python train.py --n_layer=11 --d_model=224 --n_head=4 --n_kv_head=4 --head_dim=64 --d_mlp=768 --vocab_size=1026 --activation="gelu" --norm="layernorm" --norm_place="pre" --norm_eps=1e-05 --positions="learned" --qk_norm=false --attn_scale=0.125 --bias="all" --tie_embeddings=true --parallel_block=false --init="normal" --init_std_qkv=0.032 --init_std_o=0.0299 --init_std_up=0.032 --init_std_down=0.0173 --optimizer="muon_variant" --lr=0.0074 --beta1=0.95 --weight_decay=0.031 --lr_head=0.00421 --grad_clip=1.0 --warmup_steps=200 --schedule="cos" --final_lr_fraction=0.0 --batch_tokens=16384 --seq_len=512 --doc_mask=false --train_tokens=103600000 --steps=6324 --dataset="wikipedia_en"
Each number is 128 + 24 x the weight over its row's rms, rounded and kept within 0 to 255. Layers, rows and columns count from 0. The size above them is the row's rms in percent of the matrix's.

# layer 2 attention value, 256x224, rms 0.0947, rows 25-55, columns 112-223
size [108 108 110 102 110 113 107 121 105 108 108 113 106 118 105 103  97 108 117  99 109 112 108 108 108 105 106 120 116 107 113]
[[115 116 113 139 120 150 137 104 120 138  91 105 104 104 123 143  88 110 168 137 155 154  72  81 155 111  96 103  87 135 143 151 149 111 170 155 143 111 111 123 119 115 144 131 120 101 141 121 123 115 161 145 108 127 128 124 141 126 140 155 123 171 124 153 131 129 113 144 122 153 144 110 109 166 139  92 130  83 112 113 128 141 137 136 103 180  96 109 142 129 139 135 111  60 128  93 142 137 148 160  97 117 110 110 147 122 149 137 116 127 156 184]
 [ 84 138 174 142 122 115 140 120 129 113 132 153 128  61 106 101 144 152 153  95 151 131 129  85  91 110 127 109 144 104 134 140 138 137  89 118 133 157 113 118 133 132 109 139 118 131 188 111 138 133 126 147 132 135 118 155 144 136 152 105 135 121 171 125 128  87 133 101 126 130 148 141 132 140 142 161 105 128 103 191 134 147 159 137 183  84 114 109 113 112 107 110 111 133 127 142 127 169 181 151 106 143 135 128 107  87 128 113 114 131  89 136]
 [165 112 151  76 124 120 129 143 130 127  70 168 133 123 108 153 129 156 102 123 129 145 127 139 139 126 105 124 164 112 107 179 137  74 112 107 137 153 103 132 130 127  84  95  97 124 127 108 140 127 119  78 136 120 148  73 117 133 131 160 155 109 162 132 122 123 108 189 147 131 109 127  94 137 131 122 116  98 130 147 130 152  85 161  79 155 112 108 139  93 144  85 151 136 148 112 117  83 189 165 129 126 148 158 131 101 120 131 140  85 135 136]
 [125 125 115 113 114 150 182 108 160 110 115 130 147 105  92  78 119  97 108 156 124 100 149 179  84 106 127 149 133  96 164 140  91  95 127  85 114 104 153 117 109 107 138 111 156 111 112 132 172 139 161 136 123 109  96 130 144 120 110 215 135 151  99 123 166 104 141 126 124 137  87 119 117  92 122 145 119 153 139 126 109 164 152 122 124  96 126 108 111 105 113 134 118  95 139 147 120  97 108 140 147 170 158  96 135 127 159 114 139 139 124 149]
 [123 136 146 125 123 150 130 138 113 135  98 139 133 136 162 130 139 142 154 115 114 133 153 152 152 109 126 152  85 128 144 123 114 123 125 113 112 151 136 148 144  53 134 125 123 168 158 126 115 108 148 136 126  96 169 112 121 134 124 103 128 107  88 133  76 104  99  90 123 157 118 137 130 147 120 120 119 143  63 147 128 140 147 130  98 163 130 159 141 101 104 141 143 116  73 165 188 116 119  97 145 131 101 112 129 158  74 160 123 152 146 112]
 [155 191 127 100 138 141 124 137 101 183 173 160 135 129 158 116 110 131 114 124 159 127 125 118 165 155 118 127 150  96 151 139  99 105 104 139 103 108 142 149 138 177 157 114 150 116  99  99 118 104 141 137  89 149  77 120 123 191 130 121 116 100 116 160 122 136 130 176 148  83 109 119 129 130 127 126 167 115  95 162 116  87 120 149  83 140 151 130 106 111 106 117 144  91 158 143 111 115 140 101 148 150 134 136 155 111 163 112 153  99 151 129]
 [123 103 120 122  94  95 104 104 131 114 185 143 147 115 138 165 111 147 120  98  64 170 171 130 154 157 132 130 156 185 102 132 109 172 117 158 120 131 137 112  95 165 126 117 154 107  84 159 134 138  96 144 132  95 120 136 130 150 141 152 105 175 121 177 141 114 144 146 148  91 109 145 112 116 118 113  98 128  79 142 103 118 133 118 152  89 121 109 104 151 117 122 139 147 105 134 156 112 133 129 135 161 127 163 159 113 155 107 130 115 155 138]
 [137 159 106 113 176 134 157 129 127  85 126 118 137 150 125 100 166 142  99 161 140  89 160 131 133 163 127 113  89 118 119 127 117 124 162 106 147 133  89 144 152 113 116 194 121 126 135 133  87 135 110 134 135 137 129 115 130 110 137 154  98  86 101 112  77 148 114  94 142 129 118 120 137 139 102 100 135 110 129  85 157 131  76 136 145 139 129 148 103 135 122 106 107 113 142 142 101 145 174 158 109 150  87 119 127 143 127 128 140 122 105 106]
 [119 128 115 127 109 144 143 114 138 172  87 107 118 144 112 133 129  93 142 103 122 135 145 137 136 128 159 108 185 125 158 108 122 125 126 135 115 152 124  79 121 100 117 120 135 135  72 110 128  91 150 117 105 109 150 143 103  91 118 112  87  98 129 126 101 105 139 176 141 169 104 120 131 156 142 167 137 129 127 126 140 129 136 112 118 112  78 150 109 138 130 106 159 192 147 108 146 157 154 149 180 104 136 128 182 123 119 168 153 109 125 142]
 [162 139 134 144 129 118 162 154 118 145 114 114 142 133 144 177  83 112 103 140 126  73 123 120 138 169 160 140  93 103 130 127 183  79 121 208 162 167 135 146 191 174 156 122 105 137 166  76  72 183 143 118 127 148 150 110 136 137 152  99 142 127 179 113 143 129 138 152 134 109  74 114 160 140 118 130 143  91 136  96 122 131 169 113 120 137 125 129 124 102 100 115 142  91 139 120 123 108 156 124 140 119 151 156 128 102 146 141 109 114 140 135]
 [148 126 129 148 121  98 131 108 119 121 120 141 111 115 162 100 160 138 116 138 136 168 162 120 129 143 152 151 116 133 116 143 182 118 152 142 121 124 163 129 140  97 104 117  86  97 103 140 113 168 128 149 167  95 175 103 114 166 167 140 119 101  95 107 133 114 123 138 136 129 110 141 158 134 148 124 128 125 134 129 145 131  74 109 136 115 151  91 101  83 139 149  66 167 158 144  76 128 126 127 136 126 105 111 138 125 128 151 119 105 110 127]
 [136  83 131 145  75 163 152 131 140 166 116 131 116 113 136 125 109 150 118 136 156 103 133 118 163 105 129 173 159 130 140 146 144 108 145 116 139 148 119 160 119 119 114 102 132 100 102 140  85  73 118 119 121 101 115 150 122 131 129 110 150  90 125 123 142 156 145 109 110 113 141 123 172 134 140 114 174 135 114  83 134 134 115 126  83 142 102 118 118 155 101 122 114 145 114 148 148 144 106 166 128 125 134 110 114  80  97 143  79 145 109  97]
 [147 134 116 114 143 143 134 118 151 134 124 131 149 155 101 126 162  80 162 122 109 106 171 114  83 162 124 125 146 135 115  97 100 101 130 137 141 167  64 112 119 141 116 162 122  72 100 136  96 143 100 108 124  64  86 118 118 133 116 120  87  81 119 132 165 116 151 141 122 124 183 167 158 126 136 132 172  97 154 149 116 159 108 120 141 153 152 149 147 133 122 120 139 117 195 104 136 100 131  96 113 147 173 136 126 102  99 112 103 169 130 107]
 [169 138  92 145 105 133 122 118 137 172 141 153 142 123 105  94 126 167 132 106 119 127 138 123 141 131  79 122  87 128 132  92 121 125 148 113 184  83 161 190 124 104 124 143 132 135  88 105 130 171 135 162 134 146 122 145  87 148 142 128 169 105 127 109 115 120 130 131 111 130 128 147 149 153 159 111 129  88 116 101 158 109 102 135 151 143 123 127 119 146 166 135 130 119 147 157  89 112 136  91 122 117 149 103 198 118 130  78 108 127 162 133]
 [149 128 134 133 134 120 114 173 141 119 104 154 146 133  97 153 130 147 167  93  94  96  95 105 133 106  76 108 144 138 130 132 151 163 102 147 135 117 115  99  90 119 130 191 141 172 115  84 175 138 117  72 147 107 143 117 113 137  85 134 130 116 157 115 142  89 102 165 103 117 151 149  98 120 146 152 139 155 125 124 107 148 136 143 109 139 172 101 127 167 152 118  93 125 107 128 107 147 135 168 112  95 115 157 149 153  93 106 116 139 153 111]
 [ 98 109 113 114 114  90 134 119 138  63 154 115 134 107 158 113 115 167 152 135  91  93 128 130 119  90  89 184 157 146 129 136 147 142 139 146 120 115 153 119 129  83 100 122 126 146 143 147 138 168 144 147 160  83 112 132 172  98 137 129  80 127 135 116 129  98 149 171 118 118 140  93 181 148 135 135 128 120 147  85  98 158 124 123 126 114 135 137 128 110 179 144 100 117 124 151  84  84  86 149 122 121  89 155 150 123 139 110 142 142 143 148]
 [133 115  77 132 144 116 130  92 116 144  96 100 154 168 104 128 146 125 141 176 149 148 110  94 134 150 120  87 142 143 144 133 119 126 182 109 143 132 112 141 107 118 138  93 127  87 124 129  85 125 121  78 104 148 129  77 143 144 146 136  99 137 128 140  87 120 126 115 126 118 147 117 127 151 131 149 109 108 163 144 126 127  64 170 119 117 109 106 147 145 122 135 160 132 118 103 138  78 180 112 161 129 193 131 114 149 130 110 127 160 128 137]
 [114 110 153 108  88 131 134 166 137 119 125 132 108 117 150 181 122 125 118 120 130 100 164 145 113 109  84 131  93 136 162  92 150 146 127 124 156 117 172 132 112 152 112 125 112 127 105 112 104 119 118 135 162 138 124  97 142 110 157 114 158 118 144 105 129  92 112 111 121 131 165  91 111 108  95 136 130 168 104 130 118 111 153 139 106 132 118 118 157 148 150 195 145 139 107 105  97 121 127 121 151 124 109  99 162 139 149 193  98 149 109  84]
 [141 120  79 108 151 141 146  77 115 110 136  54 125 132 133 159 113 113 106 128 117 127 137 148 122  94 146 137 166 102 158 173 127 138  78 130 144 112  99 142 123 151 121 154 160  91 137  84 129 159 123 121 125 134 162 100 144 131 107  83 105 124 165  67 115 105 153 136  92  89 148 114 145 103 157 118 109 122 143 141 123 112 135 161  93 105 100 149 152 139 139 160 134 115 157 105 145 129 151 143 157 131  76 151  73  97 104 172 124 173 154 167]
 [124 129 114 127 148 158 112 125 122 107 145 111 127 117 178 123 100 139 108 107 131 155  84  93 155 109 120 117 121 117  98 129 137 151 119 113 180 127 122 147 122  53 168 129 124 132 151 119  79 112 150 140 116 166 109 110 106 143 120 146 125 140 132 147 108 107 159 105  92 147 162 155  95 177 167 147 122 127 118 129 180 123 122 130 139  95  90 113 124  90 134 150 119 149  93 127 166 126 118 145 148 174 127 116 139 157  90 176 125 133  97 159]
 [145 122 118 160 164 113  72  80 158 129 130 117 172 129 147 123 100 113 169 136 158 111 159 128 109 150 171 130 104 124 144 137 164 132 125 121 113 143 113 130 167  87 165 175 156  89 133 183 118 147 127 149 136 119 106 111 181 146 144 109 128 118 110 135 162 123 149 110 126 126 111 117 111 131 148 148 137 100  93 116 145 160 100 110 102 120  89 113 107 145 114 126  75 123  92 105 135 140 105 108 118 127 146 114 110 107 175 130 111 139 114 128]
 [152 140 106 132 113 121 133 149 115  97 135 164 125 106 115  87 151 114 134 119 154 105 136 114 127 136 152 113 124 122 163 125 137 107 127 174 140 110  98 109 123 122 155 146 131 122 124 104 169 141 119 160 121 109 121 114 144 121 129 137 158 122 150 121 180 124 111 170 112 149 124 155 124 106 148 151 102 125  81 130 107 118 149 102 119  95  62 145 100  98 109  84 136 119 215  98 122 156 167 147 124 156  80  87 163 105  93 133 100 122 126 103]
 [105  82 174 130 105 122 132 112 157 144 129 139  85 110  69 144 122  99 128 170 131  99 131 126 137 121  99 164 136  74 130 134 102 131 113 110 122 126 124 173 126 129 113 133 145 112 145 158 108 124  86 105 125 165  96 102 124 104 154 126 114 120 135 175 128 139 125 138 107  97 136 115 129 161 132 106 116 121  95 119 140 145 143 138 150 126 151 159 137 113 163 107 118 117 123 177 128 116 141 148 166 161  99 125  91  92 139 126 143 139 141 164]
 [145 117 122 141 149 122 125 135 139 128  92  89 130 169 114 149 175 152 134 160 131  99 151  97 128 166 122 131 113 125 186 130  99 155 137 128  96 105 107 174 132 122 157  73 155  79 155 111 165 131 133  93 105 125 169 124 125 115 127  97 174  92  73  91  79  67 110 167 139 114 123 132 132 148  81 135  84 136 113  99 154 144 116 103 108 111 101  98 127 142 147 115 116 147 156 112 138 135 103 116 159 146 140 155 122 126 144 118 141 102 185  93]
 [104 116 153 129 142 109 168  97 110 126 132 125 105 140 142 146 133 148 133 139 163 106  97 133 141 107 166 116 176 127 146 124 174 126 132 102 112 115 120 151 148 176 126 163  65 167 122  78 141 114 152  94 122 101 117 126 119 149 107 126 102 115 138 122  98 142 163 100 146 118 142 140 157 150 151 119 160 128 129 171 109 140 141 108  52 111 111 148 112  97 112 134 154 182 139  93 124  95 132 142 119 127 123 151 167 116 102 173 118 145 189  99]
 [133 122 149  80 148 140 120 164 115 151 154  92 133 116 168 129 160 129 152 127 114 123 114 123 152 156 175 134 147 117 128 127  87 151 183 107 134  87 163 120 123 123 154  96 104 100 132 118 130 102  88 144 122 188 105 139 118 168 137 157  94 131 104 107 140 156  94  71 130 139  94 118 174  96 182 156 141  98 112 136 102  93  97 144 153 123 136 110 138 115 141 126 142 114 135 122  82 107 141 133 130 101 116  97 138 131 132 113 122 122  88  99]
 [137 103 156 116 138 135 141 114 132 121  97  85 149 104 124 151 109 143 106 134 129 120  91 121 116 132 173 157 119  99 150 130  83 122 129 105 158 108 143 127 119 102 133 152 158 132 104 127 130 173 149  94 143 177  85 117 142 110  79 127 115 157 121 159 127  89 135 144 141 121 165 130 143 139 106 123 135 110 107 149 106 114 128  91 147 152 109 114 156 139 122 125 143 148  94 106  98 127 134 122  94 112 140 107 105 104 120  89 108 139 122 149]
 [155 106 139 168 124 109 151 124 139 126 161 113 156 120  76 146 123 128 124  66 144 125 117 130  68  75 105 156 172 140 181 132 124 125 118 104 124 156 130 124  84 116 115 151 166 121 124 119 156 126 161 120 153 131 148 151  95 136 139 114 177 119 152 106 120 102 147 114 107 158 138 111  91 112 124  96 142 106 120 181 124 115 149 117 142 131 138 132 107 163  78 122 134 136 113 156 103 141 139 123 122 127  98 135 122 167 140 152 129 160 118 162]
 [127 129 106 168 145  80 155 167 192 101 100  78 138 159 101 122 127 143 161 146 135 114 124  91  73 143 118 138 117 122 108 152 103 128 152 122 134 109 128 128 129 114  86  97 115 101 177 132 150 161 156 125 120  87 114 146  85 122 127 110 131  94 133 105 168 137 144 142 116 162 162  76 107 119 107 158  96 157 169 123 119 112 139 146 129 158 125 125 191 144 161 127 154 145 114 145  90  89 147  93 115 140 162 142 125 132 107 106 123 124 137  98]
 [103 152 151  98 109 107 158 163 126 137 152 171 134 140 161 160 104 180 127 131 110 118 122 129 130 139 141 133 143 132 111 140 140 166  93 154  85 111 160 151 110 118  77 113 119 125  87  88 132 142 131 149 140 161 107 188  85  91 162  94 171 123 109 110 120 128 130 176 120 123 139  77 138 145 141 121 144 110 125 124 110  88 123 139  99 166 122 144 128 107 174 142 122 137 134 165 144 130 118 130 139 162  96 153  87  99 155 120 140 131 114 113]
 [130 105 146 131 161 123  93  95 129 120 105 161 131  87 103 149 140  82 166 142 140 133 158 152 127  76 128 164 131 146 129 152 110 159 130 101 144 154 159 152 120  86 148 118 116 107 172 124 124 132 176 115 145 151 109 117 183 104 133 111 131 151 161 140 156  83 145 163  76 103 166 100 116 135  84 125  99 135 139 110 106 160 133 121 132 188 132 105  57 145 120 152 135 146  95 176 111 103  65 117 117  97 158 134 137  98 123  96 129 147 151 156]]
# layer 2 attention output (transposed), 256x224, rms 0.0783, rows 25-55, columns 112-223
size [114 111 119 104 111 119 115 136 113 114 121 120 111 122 109 107  97 113 126  97 114 116 116 117 115 109 110 127 116 111 125]
[[ 75 152 166 126 158 114  92 152 179 111 154 136 131 140 124 165 145 105 105 168 152  82 197 139 111 189 101 118 136 128 131 128 119 109  83 104 129 137 132 145 108 113  90 119 121 120 148 124 133 141  91 148 163 103 144 113 124 142  98  98 109  93 167 111 135 132 129  97 125  98 111 148 153 107 139 129 154 115 104 140 126 137 134 119 124 104 168 169 141 126 127 127 187 178 141 151 108 132 150 138 128 102  90 144 119 150 161 117 146 122  95  92]
 [149 117  88 102 164 131 134 126 122 185 106 135 144 169 116 171 149  62 120 133 119 134 119 139 169 156 112 115 162 129 128 114 101 103 162 117 103 111 137 137 115 101 131 129 140 126 123 136 105 153 129 147 147  80 157 118 104 113 110 107 148 134  83 109 100 156 114 125 112 150 125 117 132 137 100  98 149 133 148  71 133 105 149  99 126 113 101 152 128 125 139 111 127 131 120 172 124  96  86 118 148 128  99  93 174 133 122  97 142 112 170 104]
 [ 94 124 110 136 135  85 141 123 153 157 176 104 101 102 157 120 139 106 153 122 136 118  94 127 130  99 136 130  77 111 106 123 129 162 122 135 131  93 179 124 127 149 150 172 174 115  97 149 113 139 132 163 120 168 103 181  76 157 107 116 127 114  85 105 150 113 149 115 118 132 121 155 123 155 101 130 138 123 137 100  94 118 112 115 188 106 151 134 122 116 157 191  87 132  73 136 173 169 103 126 168 133 121 114 122 155 172 133 122 158 148 110]
 [145 110 134 155 109  84 113 168 115 128 120 131 146 146 121 157 115 173 140 157 121 161 155  80 203 178 109 114 122 145  94 149 146 156 121 136 130 139  87 138 128 100 138 140 105 118 114 142 135 129 111 127 150 156 141 107  81 138 151 105 139 106 163 124  92 166 139 145  93 155 143 139 147 107 153 122  99 104 124 116 146 115 114 119 158 106 117 127 140 151 116  74 133 152  83 110 125 134 169 118  83 128 107 142 110 129  96 167 109 109 176 122]
 [146 132 101 129 141 109 116 129 127 105 114 106 123 124 118 117  54 134  93 170 122 116 130 143 121 163 115 103 160 140 134 158 129 129 127 127 154 119 101 171 113 176 137 117 111 135 101 144 134 125  97 137 135 152  76 137 149 109 114 148 150 141 161 140 161 145 131 150 129  76 113 119 156  88 131 123 125 103 161 130 137 128  96 157 162 130 139 167 146 115 144 120 143 154 151 127 115 143 114 100  83 113 165 149  93  91 127 135 127 103 131 115]
 [104  95 179 115 108 113 154  85 128  72 124  58 124 135  95 119 116 135 145 103 141 122 115 136 106 133  98 139 126 126 121  94 126 164 158 122 165 140 156  72 100  82 130  96 108 143 154 154 152 124  98 124 144 114 131 145 121 108 128 150 128 129 125 101 152 118 131 108 148 137 139 149  82 160  98 104 114 127 164  94 138 153 161 108 148 146 133 136 126 116 182 124 103 132  74  86 159 105 157 125  86 125 150 129 103 138  92 158 128 125  93 104]
 [148  98 131 158 120 159 157 119 124 141 132 128 114 134 125  96 127 177 165 131 184 116 128 117 161 104 155 144 105  89 148 138 143  94 151 111 124 104 142 105 132 117  98 165 105 135 134  90 101 120 135  94 165 161 133 139 111 106 153 113 133  94 138 105 120 192 118 116 121 201 107  98 125 175 129 153 155 138 174 116 178 160 121 142 109 119 119 138 158 145 109 108  89  94 151 116 115 116 136 142 151 121  99  94 114 141 104 129 115 113 131 147]
 [168 102 135 150  83 114  89 116  82 127 124 121 125 120 104 118 123 134 143 148 131 160 121 140 120 126 135 137 147 135 140 119 109 169 125 136 128 163 162 142 134 116 142 123 170 107 162 110 181  79 148 158 133 134 128 141 156 142  71 117 122 167 151  90 145 107 138 156  92 129 118 130 111 110 155 134 119 102 142 195  97 142 137  91  90 142 114 123 132  85 154 130 147 170 109 128 135 144  78 107 136 122 169 168 147 111 102 120 130 152  89 132]
 [149 132 162 118 140 102 111 112 130  96 132 127 169 148 139 122  92 122 109 122 124 134 137 158 123 149  98 145  82 144 139 128 176 154  99 117 162  85 123 156 107 172 154 128 130 140 148 140 105 134 131 118 134 134 122 151 152 149 145 135 165 168 112 135 141  95 147 126 119 117 156 129 134 102  80 105 175 114 144  91 111  82 137  98 155 150 162 122 165 141 123 145 158  96 113 120 119 144  95 106  67 115  97  94  72 120 142 102 137 139 137 123]
 [104 174 112 119 111 157 127 140 140  83 152 125 100 106 138 114 174 145 165  84 150 145 133 130 114  92 126 154 156 109 103 126 103 165 129  85 118  91 140 128 148 131 119 113 180 136 123 172 145  72  89 137 102  83 127 138 135 137 140 136 134 125 106 136 102 114 153  57 120 122 180 124  60 126 141 128 136 140 164 118 114 135 112 121 167 117 126 152  96 110 130 129 137 121  98 126 109 126 127 147 140 122 162 152 149 116 119 108 145 150 130 142]
 [137 142 136 101 102 154 141 185 131 120 129 133 123 145 116 113  73 166 173 148 111  89 112 163 109 111 143  87 102  90 113 120 100 150 143 135 127  96  86 117 107 138 151 121 150 132 116 106 101  98 161 117 125 184 134 143  91 131  83  96 136 125 132  99 109 157 149 135 104 102 151 139 101 100 158 127 124  77 128  97 131 145 178 166 140 136  99 153 119 129 136 122 167 112 138 129 134 143 149 126 184  87 148 129 126 133 123 109 132 155 136 146]
 [106 182  99  94 171 109 109 127 125 162 143 147 119 109  70 113 158 103 115 103 115 135 149 135 105 188 107 107 110 110 116  77 146 139 156 125 128  96 153 114  93  99  86 149 105 144 154 102 145 168 146 112 115 124 112 125 129 137 117 125 118 165 122  80  93 112 141 137 151 116 109 126 105 101 144 142  86 103 147 151 145  82 125 148 146 137 139 138 151 130 127 137 150 105 110 141 105 112 100 101 110 117 127 148 106 167 138 165  97 125 105 149]
 [111 107 136 132 122 124  85 148 132 152 139 130 116  96 168 158 108 130 109 146 144 143  83 147 141  75 139 138 128 136 131 156 152 140 148 112 107  83 130 112 134  89  86 106 138 204 138 149 118 115 106 164 136 150 164 110 134 144 121  96 135 152 123 105 141 107  92 121 147 152  89 117 117 123 126 150 106 144 136 136 145  87 143  79  86  86 107 101 112 122 122 151  99  79  85 176 101 127 131 133 121 128 128 135 124 153 134 127 113  98 139 153]
 [115  93 201 111 126 110 149 145 151 124 116  88 106 106 133 116 162 145 125 160 126 125 161 128 112 120 116 154 155  92 133 135 145 132 116 111  56 168 111  76 112 119 152 139 147 107 187 143  96 100 132  74 134 130 121 110 191 121  87  94  82 119 119 129 122 154  91 121 139 148 120  90 115 122 113 155 108 140 128 143 127 104 153 123 130 135 100 114 125  97 104 161 126 124 130 103 164 101 105 151 131 146 124 162 121 151 112 145 103 112  92 102]
 [118  99 139 109 121 173  93  90 121 127 176 127 102 117 148 138 153 112  66 168 138 163 135 121  90 103 134 134  90 125 166 121  86 107 125 123 128  97 140 146 164 150 106 124 107  79 144 152 120 116 123 142  92 122 109 133 182 140 189 140 105 126 151 127 130 118 130 135 136 127 109 107 167 161 124 166 141 120 137 107 150 126 114 126 118 140 121 125  95 133 108 131 144 140 136 142 130 110 116 135 142 160 137 126 109 124 135 150 145 131 150 123]
 [129 147 162 101 126 136  70 159 145 109 116 160 113 143 113 111 144 125 115 187 139 145 133 118  95 131 171  85 136 121 132 160 139 148 126 153 141 114  67 111 131 175 126 146 140  92 133 120 108  70 132 117 114 145 154  93 148 163 136 137 166 154 163 112 116 131 113 101  94 145  71 111 109 114 151 127 140 136  98 150 163  83  92 139 134 133 108 102 139 149  91 134 154 101 130 101 154 101 157 114 131 102 155 133 118 117  99 122 108 108 144 126]
 [ 88 135 144 137 114 128 125 157 159 156 102 135 108 109 119 125 101 134 125 107 116 120 133 165 100 100  94 193  81 109 104 139 148 172  91 124 102 154 126 117 123 134  94 185 101 120 135 138 160 139 137 199 119 150 103 180 143  90  93 129 138  94 115 128 154 124 157 110 124 137 122 143 147 107 122 160  84 161 120 107  92 129 156  74 123 133 142 113 132 124 144 104  73 101 142 141 136 155 128 156  94 113  89 136 141 170 150 130 129 106 162 101]
 [160 120 116 142 151 110 143 107 127 158 102 125 126 119 119 106 108 154 125 133 137 130 126 111  95 143 184 109 146 109  98 138 139  98 121 142 123 125  83 139 108 119 187 137 142 121 150 139 151 130 132 126  74 113 149 134 157 137  82 135  81 152  87 145 125 128 129 140 145 112  89 159 102 129 175 151 104  97 119  93 153 117  96 121 105 148 118 140 101  92  83 119 105 136 114 138 156 143 139 122 188 123 102 147 139 103 116 123 185 131 119 169]
 [115 140 147 144 116 127  93 133 165 125 102 160 111 131 119 102 121 147 181 168 129 147 149 124 137 182 124 116 121 121  93 164 116  99  89 119 106 117 147 121 151 107 105 111 131 129 148 144 125  99 137 137 116 119 108 168 113 108 128 153 149 102 120 194 131 151 105  94 111  85 120 131 110 119 116 150 137  95 141 130 159 127  84 134 178 152 137 148 134 158 100 126 143 140  97 110 150 151 121 138 116  92 130  53 164 174 149 117 139  67 164 126]
 [131 140  96 122 171  82 129  97 123 131  90 133 154 171  79 114  94 123 139 142  88  85 160 151 116 141 146 148 125  79 123 122 111 105 122 110 128 132 131 112  95 143 109 137 126 141 172 102 151 159 160 149 128 108 144 162 162 113 137 142 132  83 158 107  94 144 126 151 148 120 120 141 175  79 109 139 140 121  86 166 119 115 151 166 136 153 111 145 131 139 123  94 155 137 160 125 138 166  97 110 128  87 106  95 115 109 186 107 124 109 153 104]
 [ 95 128 122 115 143 163 180 185  89 111 104 170 115 108 102 116 128 160 122 160 101 130  89 116 157 126 131 134 123 168  99 139 137 153 125 137 111  94 126 112 111 154  84 121 140 146 135  75 111  90  88 128  86 143 152 128 123 110 136 146 106  97 134 159 101 183 135 120 124 125 136 118 147 107 106 110 111 159 137 164 108 101 138 158 141 139 142 132 130 108 116 110 127 123 187 126  91 130 159 113 133 117 130 117 181 152 131 128 132  98 127 123]
 [100 157 158 146 139 141  84 121 143 139 129  73 134 136 126 198 105  95  95 185 105  92 143 163  98 142  88 109 133 140 113 118 114 154 134 118 139 151 148 176 124 128 103 130 114 179 148 171  72 149 115 119 130 148 174 144 105 138 114 111 113 134 102 125 107 141 147 108 131 121 149 127 141 144 144 140 134 109 128 106 161 119 171 122 157 134 181 113 155 109 101 111 121 149  91 132  70 129 117 129 156 121 117 130 135 126 147 135 157 116 186 167]
 [110 138 106 113 182 131 124 124 124 102 126 163 142 119 179 134  83 142 150 123 150 166 113 128 148 151 117 113 128 133 110  76 152 108 113 100 112 138 142 103 123 109 139 158  81 130  76 119 144 117 127 129 170 104 152 119 125 151 118 119 113 141 202 111 104 112 123  96 148 128 122 132 148 106 132 110 112 161  90 156 120 132 124 109 134 138 109  96  98 118 118 164 100 141 119 104 129 127  96  91 112 155  88 134  73 178 126 164 112 124  98 111]
 [104 108 163 119 130 141 115 120 135 161 139 155 133 130 123 136 100  88 136 128 106 151 108 177 144 135  96 143 103 114  77 134 157 129 133 111 152 175 131 122  99 117 135 181 125 151 111 177 114  93 151 162 110 114  72 147 129 118 103 136 137 151 131 139 192 175 158  97 107 151 157 143 119 126 151 181 142 106 134 152 115 139 128 140 123 121 159  97 107 100  88 127 131 108 101 132 125 110 156 108  97 100 133 115 145 157  86 144 109 134  97 127]
 [126 139 132 115  84  83 114 133 150 116 121 134 153 103 166 111 135  96 120 112  66 145 124 128  97 124 166 134  97 149 121 135  86 165 109 157 118 113 170 131 122  93 119 117 153 105 141 131 130 155 132 166  88 118 125 151 106 115 168 102 157 132 132 169 164  95 149 145 148 113 168 117 101 111 121 142 135 137  91 113 149  92 147 126 179 112  86 101 192 152 159 150 127  87 125 126 100 136 125  98 103 103 101 128  83 124 129 132 127 112  93 143]
 [107 146 100 141 106 106 142 135 142 117  85 127 166 110  75 123  34 134  97 125 128 100 155 175 105  70  84 128 124 142 140 130 149 118 118 134 103 152 104 116 160 115 115 130  97 113 125 122 125 118 109  95 177 112 145 132 151  93 112  87  90 132 149 131 141 105 135 151 151 163  79 140 120 143  62 115 127 159 115 109 139 165 161 162 106  79 118 121  95 142 147 125 130 162 126 107 138 150  90 121 138 152 145 157 136 119 123 137 135 180 138 114]
 [116 142 123 171 132 138 129 136 132 129 135 176  61 120 129 157 118 159 161 140 109 132 147  91 107  80 110  99 137 151 154 145 176 120 113 164 147 135 132 124 156 135 128 126 104 134 124 162 121  74 115 159 111  75 157 141 139 169 168 157 113 128 120 117 144 154 162 106 150 147 116 114 154 121 143 148 139 143 130 136 107 103 148 124  84  90 130  95  86 106 143 122 118 107 150 128 162 112 138 138 120 154 157  93  77 187 110 190 163 101 112  96]
 [125 135 137 106 175 138 152 105 129 115 102 134  74 134 164 167 126  93 154 121 122 128 147 127 164 149  98 122  95 128 104  98 131 157  94 137 100  74  94  92 153 161 121  98 112 139 122 134  97 144 122 120  95 161  96 106 141 139 131 128 100 158  95 127 110 121 140 104 169 129 154 144 133 121 109 101 164 118 127 104 159 129 116 148 162 131  93 125 113 134 148 151 124 147 126 112 121 113 138 174 127 135 166  78 142 101 112 122 141  84 140  89]
 [119  67 143 117 109 158  98  96 113 155 129 143 143  88 178 115 154  89  91  83  96 128 109 153 143  88 159 146 123 133 121 150 160 105 105 147 126 125 107 140 120 111 175 157 138 152  63 144 138  48 131 127 119 145 123 121 137 117 136 138 117 129 179 153 111 133  78 153 124 123 117 137 184 110 114 110 125 178 125  88 147 128 106 133 137 101 138 109 120 131 126 149  88  90 172 112 145 142 122 149 180 113 143 117 144 122 138 127 123 161 156 112]
 [158  88 120 125  97 126 129  95 119 139 142  83 103 100  96 105 116  77 105 124 138 113 153  99 109 110 132 125 136  95 131 107 115 107 188 151 153 180 149 120  90 140 131 152 133 105 144 147 140 128 128  91 122 108 115  85 135 116 139 170 136 158 105 136 136 137 123  90 121 142 133 145 118 121 120 118 114 111  95  96 139 157 145 168 133 105 127 131 127 123  46 136 144 152 108  71 130 129 137 118 106 162 123 116 165 161 113 137  99 109 115 156]
 [ 79 127 138 122 174 113 124 181 108  85 125 125  85 169 150 143 141 155 120 110 124 173 108  97 110 154  90 132 159 108 116 120 155 121 126 161 115 133  96 129 140 166 114 145  99 147  77 131 128 125 114 154 117 107 122 101 125 183 136 127 107 131 115  79 116 179 146 113 117 140 115 148 181 141 183 117 147 122  78 147 117  84 137 151 147 119 122 121 177 109 113 128 120 108 140 128 137 139 181 109 171 148 104 111 110 146 139 125 124  92 118 129]]